Weights of a small GPT-style language model, trained from scratch on English Wikipedia.
Size: 4 heads of 32 (1 for keys and values), MLP 640 ReGLU, 2.85M parameters.
Architecture: rotary positions, tied embeddings, normalized queries and keys, normalized values, a norm on each head, short convolutions.
Each number is 128 + 24 x the weight over its row's rms, rounded and kept within 0 to 255. Layers, rows and columns count from 0. Numbers have three digits each. The size before them is the row's rms in percent of the matrix's.

# layer 6 MLP down (transposed), 640x128, rms 0.155, rows 15-31, columns 0-127
082:146126121134098098157113144126152130137167128130121152067086148110109154127121127125135117114102092136170130143119092108089117120130168081111145124180136150171120121182093105133182144143116121128118088120119120121174129105176116129142147075097117121109094151132135097102153116139151121127108137165112115118151148117080112113110158118108139122087140127142129149130147067078128144132128
080:117149151130143177110166130149139125129145087131110126152160139125133141156114193118119145084119155107064136145145163172107101156126136183105091126132150168132144140105135097106131140130108097091130127106149092127146170152091125145144123119137095096090121144132162141084098110107131108145129166162138074155107166140089112090137113124121141116122091140150115140144138123140132135148113
094:105106122129104148096152184134137120149101121140126123153203121110122088122129149180137160114133151141124131134116145157120122162142146121138141148130113093135137135167123130105140138107133161163061113125128129131126155123121137125102137142096123074133153190149149102137118115127121149090128135167141112146109156147139181142124097094095127140140126105092182140164117172101083144116103
103:141169136060128138104118127111142145142109138103116098123144122128149134093115184118111116108115122146095122089124144119147110111100168097130114146131150114143115087139131165137152124131152145142144113108111067155115167100124138109141126167124118113123101119125133164127132139063086106115151134132171114140120136148143094153068132130168158165120122148164150115096098133127139071096167
099:098109135109111119147132097131136103104097164137109148134117084097084084148162105120154137085163112142100085156133090158093150128095135128153139157137079130171116159109146171121139159152145136162101155109112087126149121132131136125162123142140148127101158169127112117137120103135108130135142139117133127110129089127096126084149112108125090142144091073105118132124091087097081115133117
101:140130094123137145193151091128133110152123124130139087122091091104137141163078161137126147110134157120146103132116129141143159104129139140164144144106140119084177151157124159090116142123126144094112097123122090134109105179118138123140145149118100107131143095163104127120114141117107113142114118090055134108133137145099140112108120099143123113135155071099158091085118110157176130124152
093:146147165086091145123154149097137160097154095115152114166101121109114135153149162119167089112111090160137090152142127168094110104124131125134147138141125109122132149114121122088169095159117123101104097123157085170139163127123123125150138205138120087129136145121137088131102155114110158150112122125131141114135121136105143120129119088152107152178145134099113155131123127112138167111072
098:139136131130114116147163084133126156123084152149120129142098145118081168105091140094106143094080090122102132124162120117145145104143125122137163124105168143127128107154105072140148127116147123100116200104163121164140124117119140140149150126129116098124132103087159138145139098158143129145150139106154184125117144133126125150147134139164120101188124119144097111119133132098089175159163
099:129118140148110138096093127128118135129138110114158084136135142141123139125094112086106168139079159067154144123123097073155055132143157089090146107140133151101146130108101117079083114125133127124132127193138111118104134136169116146136108121115132132133109118096127101128097122095113094132159106155154170147122149134139137168089142122114145156144145137130139143087144175132109130110123
086:161100147078096087145142118165128139123141114126120119100091168120103186174112150121113114135113142145126160086143070147141100123142111161110129149093140156088125159119117093134114086151123104084155122144150121115158093173112127130149142143112081145130123085116170166114141123111117150099088110135105133128142156120164120114134077103124119128115137121164130137130121152124170150133122
086:109159114138126143122104130130122163125187154171124141103064128156132109148115085138159130120079129159103118121133146171107124142146136104133102160109126120144088128137139071110120106123131150131132164159118132115095091117142089143126122090155137143152104202122128111141120150119099094146175150123147148157097162094135125135161156120137141157128101127133174125113119145114140072115138
094:103125101129117096113103135143129106114140114104074151166123168130133107119120125163131071106119107135111099147161155119105165145115144139148133137177162139140157077151126135125184133130130117146142147096104138154094106160134124136138096104139150128094085166141176119129155123111119146140113113157183081122131125159084154098109146100133115143102152116122171124152131152141082121153155
079:101168141135117132145123108115141133102126124126123112099128140151155144154147169138129166153124093135142119112121111131128149112133145152146082101124162124088178177075140124136171159071157156135077153109121108129136119141123159161152144087105133116125109119089126135131135157078141125102119128104154098168136145127099137112193129179096114122110137151175156132119082114138139134121135
117:078148119125125128151115117155140124157120161134134095108125111115122125102098141147149160143103116150106108108122136122156109140125129123121126086145146122148121113160121126132169126141137163157169128152128153156134140194172073129114110170150111119136141138138110110105110153142148099134115150073077087135109120091080137141137115111125117165146139146163153096210133124132186122123131
086:105111102150160128132082105159118114111109116136119124098144141117124112102123177147128098115160103139136128120145114133118116106216189096151134149140175140164147127139154098111121130137107173134126077140070128102134097141118134144138120146123153176131090096139151114120124104084134100140130107103117125105130131149130150144157123131129121146139102153173168136114111101078113158122162
094:121162164143109141156120150105131156113110109141092137152023162128119116150113128153146146139120120102157153108161125158128116125125113139131092114121143114110151092149127113097103133145099113116114111167115176113116157136124084116146133189129115130131149132119164088141125120113131135122130122076165200173118136099120120134095155133122123144151135104123124154117112131096133134073126
080:091152181135137144113166139143125101164117128144120141115096171143149118146142150118116103127099108114145121149126158138071125112157156128149142132177159154171104129100124098144122153197118166121143149129157154154172098148120099132091125130119134182133118104140135130100092092163149137118081125144126130127142148124130138128128139134152136134144125174106143126145179155142084151092170
# layer 6 MLP gate, 640x128, rms 0.157, rows 16-32, columns 0-127
080:048089138178131127112157152157109114186125129115160142140136128132123165109105108089118153114169107125084109120110115123148128141158118147148120157126153143131118117105149145134103146088103117121151140122114102136104137099136120121163086180092129087094085109110111140134116138121139152118107130128164185131153155181103120089116132135145123130097098136118127146133122131177128086134142
095:095154122108084119129160138148104129128118150118098136174137132148080154132129103139152124123118108150146117113146145143163146150172129140098168091112120096174088123106098170110117099134153129104099144170138142125142132145150125106104133164156103132160122122092112113117046113093144130127114093164109148100103155087146098105106117151118138128128118157152165159154096118143110161134145
108:137176101128147107131092152105122123127143110150087154106129147115144112095113097118146088078136129064142148063121137142132113091136139129143136099121097136102152134101111123126157105137124146160155178159135125158140078108110133127092120160130116122140093153140130119127098135119133188120117147119124141161137169147100144080112142129109120084135131114146139141105083164122181137111156
102:137165175124123082177144168147135115105117127145113116098157099121087131140110092111143109102094140139100129174150125163119160114122146115141155145113070112119135159106125128128156126175139096166143153110156101155135105099123124100153111125110124102130136135094113171088085113137095154102107110093134105116154164102151171126141148149143118135147120122157129094128104129109120150124192
101:107105128104174116125109121111137102150106151170119142116129110132095132097094134150068073123112100117143130121110149181112120153092116098128102141113131132115103135116133124088149096129154126115130103174145113145106113156138119105152144133094075113171159141145136103124127074124119125113108125139106128143160120105171103116130138150118124158137141169131091175191067156126115125140114
093:149172096134115117103155117134157093128122122122155136146136137085107147111116059117117130128132167149139121088145093120154130139109104136150143094129118127130110155088105135130135115130063143143130127116115155119137140123106066097094106126105109137120156138141079120105111095146107136079168157131130095170144157144124101181141157175122138138131082134177154153148112146116137128121157
103:155167116118099121149092156103152106151123121085124117095118116150111126134124108139143092108122136133116129090156146160140121128134098127107115138102107119138111145130117106122134147146108070095126104175098090112180158121128125200086117161119117134162148125149158074145095109131119133105142129125149122103048177111125106141139150128111104148139139168116157151148115163096128140125117
100:133194121100129122165117146113159088130124112104142102113114113091133160136123126193109110092130115098142125107131122156085089116203155124109153133103143138183110135119120099118175126144147136161147132133117113158158157112112125113147130129109134150115134121154105108086167137105171125157118093143110078135138151168165132116146151137114117151139132146155164088122104129112140100141146
086:088123128157145127116100152157152161134121138100122112108121140139095127105157114124124147129137086133141092168136132102096099123090117131109166168107125154155130140147135162110133141086085122139159131151160164168123148137120140127117111187121185150106150125134162087135106113137082125118128073121096125104136122118155119099140154140115110093142149180128159169157125080138142167145152
089:171134132137104121117086131107112140144134129136094160101121147145158117172126137130129100167111136175096142131086073139120109123129105097124151125123168147096118151140149105118164106073121101089158102129124125100121168148173077159154128152127137114126096145124131103142127144142108146116082092126116159135129116067128169142108133116174111104084156159150135089137106148134131134115142
097:127107105155109111167139128140130173111152148120133115118110143186149071128110123140139140131114105144130124141104096155115098155127078183089153144082124109085135120139113182128166134147092141171148154149175133157112091139112123151106121140135118167158133154101150120139156150129160136156152145142131083126073118158138142098142116118118135141163153139149129124149126136096139081123141
076:142128112133087139147184127126103121122144128144140125122162092146112100091138099122163113135123116112111136144130107127156121130153136157155177115086100158133065119119109129136129075166140128135148174110121135129139146137143146152142108109095141139150091126186140125121081127090101158153128156143181119168155142092112094175097139144136152114121124135129117120113113135177143090082155
112:161119124132148045148160170109120138095147158138141105131102178120116125140126121131152097087110181135139107119143102169112145109096126147094137125110131133144160183148118135114137147111129123146085114126147122166151092110115115179107130087095112121185114133117112143109131121138119134149137124121136124116084165141130086117080140115128137143167138161118158157132123111170124083125142
061:129113131120100157117135132132139076084114158137117148155215124116168096122144142117097138158151142151144151119127152114105100142111146118147126129160096115119114068096144099137086117102110154106144115141155106102087110129137159092190145127151144104110118109146128114161165149149126103132095201118134098127129134132119130150147149124141099156110142120122126139095141154094109138149102
094:123168093072086119100130129112125179128115080189141117133112128118104147126131146141130141150154140121147135145123140158161143106108122110108100085143129112151114153130118152157115129139116103138162130179096103170117117144132140136141171126144162114139174144094122140143147146118169134137128157125064067123113137115131106095114128108144120104113149173137144132067089151136116130136095
073:124136120108165151129163146125102135084116101129107134137163103120146164158137127126141113159139070160112082104130174104088170126098147127147089117154106132166162098167162112136141148101115098170088154139172132105121159111139093151118141111138103108131168102097114134116133168115162097127148116164168143107130127114126123132110132147118123111161125098160147145165139135134107087126161
101:087102102125150130120167115123146122141099138157157083080110157175156128121123156099147159128136113113098145172088102148172135150110104118098136155131139138122163158161160142126164134097152151106126164124177114144138101144131185130095143138101147137126135149063135162131121154118132140096132124111182085117126146150165127136112109129103100104130160136146131153086116130133137112131142
# layer 6 MLP up, 640x128, rms 0.158, rows 16-32, columns 0-127
085:115126107084127118134115103109169132108105127122116140111106143161133150122127129132121137165160142152183122111120099115144099115124138135113107130145130052116117125144102140080126085166183140122107116127136137156128128109117128148135085103108147116135099111114135144134113152191108174130142112084162193125128113097131136138110158141140112112163184123142103078089138123083133111138107
092:119153116139113143125096158143112148095097130150130134113134108178099120096122122169109124122146099112125109111132131131142166121165131156119145119109125119174133133118103120079142179129118126103128106162173117110157131153150146126126110101142112125187133084119159128155049074106150143096163101128093144111159141100119112117132132134103153105133152161126110134128069152104103163153115
103:104139142110127105153119104135131137131127099105137138126117161078131127093139116134129070156128124114114144148162102088134106132129159079137138131146169170089111127150078139124109133116128156177146091113097152140089130119139113131119095141136113134101147141120093201152173102113108132124140161142123128128125103114130156131115148095118116122144060122112099120147096079143113081120173
100:092110153153144099190167114146128094113131120137133165116149141144100108144141171093137170144132118137113110122102120101120188147145113112123140146121104130115142138111083128115125100169144113164090129137149102154176098107085154133111110140128153091135137144128098154144126082128067139087102104157138103126140115129137122110129149104149132204105124139095162139143119108137097142125123
096:097131107123127157204097123137152127171135117082116136098127114129089098098114137100096110135114149113119118147119116106146121112131094129143135134183149150093097112107127165130130134100109137133105088120127104080117115099123107148137117131115127123099076135123090178115126126137135105163112144172079105138156100116145150124138088162119127155181111149124099085135114174100133128116157
093:126174117134103126110105134103145145150145113081085134131131123146117134103102098132072123143140158186134086148139122156127128143111172115116127149121134128083160129136131144118134103091123131084110098167113132094106102126144095132118124115104090124144167130170141108111095123119168087140167118169124111172083128140143151112107167107114115148104120140138166167137137171090107141095107
098:089135131161112121156117128123113142105122116143100096129128181096139132129148143119115084150166065072128132114123103144089146123105097115129114121164094124136117132099086169096143179136133147090095123092120130161075118115121107123169111122096129132137129123168121132103155115127166122065098112116132178143143150147127164104134125128120174108137121121139148086138112126102094132133139
101:097143169127129136118131108143101153153112127175089129154132123110129102080161129114143110160094103150144120169126110134111141160079121131176140128155206135120115120141148132153136128083131129145100110111143108100162166144137115134140116113138131115132119146061106150174095114148138124141160142133119108118081138109124135156143131102110190117152085120092101130151130143177126139118130
080:139151152151109089134157128083096104071136118128152121128119104128144111142118128143091100148115146148117101112069101142125157116113130157120116140144135143111138126150134090148122170169179184112076151113108129128135129100113132088125119099103106131157107115104121104127142123101126122127125162177142133127132165159119127137098075106137136165092132097103133073142142134143110101144066
085:102128134180127151134137104130150125119128121114125127125121151099110137141141141123146110105123143131131111132180107071129146120157133113133073151112124091146105133108125157116105192149073141151086086143124154132169086100091145176106136084117112143147138169140150136124106118118114140158116120101126143110155155153105088064144109131110108152177149119122121134110147084095100138133116
092:158070100123165134131131105132076130105119115077151119085124066123099114131134123100144132132136121141155117168112093131162127131132141121144178130112103154074132139100114153087130139122141147104098101191145132157096133091165098130119120142157119140150146127132166100093170104153128128168108115122131154148125104141114154119135136112118157130154115111115100095155165112135127158116170
079:093149131107140113122108149111194118131117143126140112111117126139145131167116110178125090142102167115099173128092128135174110126088123146153139121102144155146105126177139101128117113148102111061144126117128116140107119144075141114151097136112124147115150107131130098109141174120142160154134149097108148107157116113121105123106106092141130213120135146123079129113132169148127148126096
120:158082152135099139173121126113178085112123112141102131116142127104155091169170128083144096122125122122071091146139143139161164153172108182142072109108167155155105086139137130113130131099106151117168116124133123103113120110134138151136130164129119142126128162131123123140128123098159152149144143088081119094117112121104128133145086167084144142144111137122147106125122147125137153127161
089:135132183114115126128139111120073135165108098099124102140134123119149131124142071112143131179111159141116107123121134113170118144075105112137086158129115126115122136128109154085126173138123085114112171110152132113129136132050115134132143145129097079108150124112126172089147138164130162087093141147136100152134153112113108115106115103124143170145138124098118128128124158117158123179115
089:119151130135154172154148101159091138108131153147083106163130096107138122102149146134087139081119130160145133087142129117140107172176147110073119116124156128136157100111133129137143108139148143129133128080131125088095166138124130136120100147099077133118122165100101123110081147106136097109150112157168146124101138141102148161142093148139171139119125098157142175137160102119162128151142
084:147102116151141120125123079142109108097136107110093149145127116169120137164126111139113149152135145097121063134158175117180141145108148116134097123119096157104115136123132146097133145124175031133153114139122112130104142139134136077152137132155141125112106113135116112118130116095077144128124103115115135131137118153130150092138088098113104143107169109182115134134123086075140119123132
099:141127151169155117134134095123155113136097124167151133147138117115089144135111115124148138120112112063090114102173138112150137115155148123135108141116142116127110137122137168058123093134160112136107100137167133138099146157102131100116071155085130138165133125175079135125116139144100100097179117099122148163131144146101119174136138076149105142147141125135112139152096116152130137095151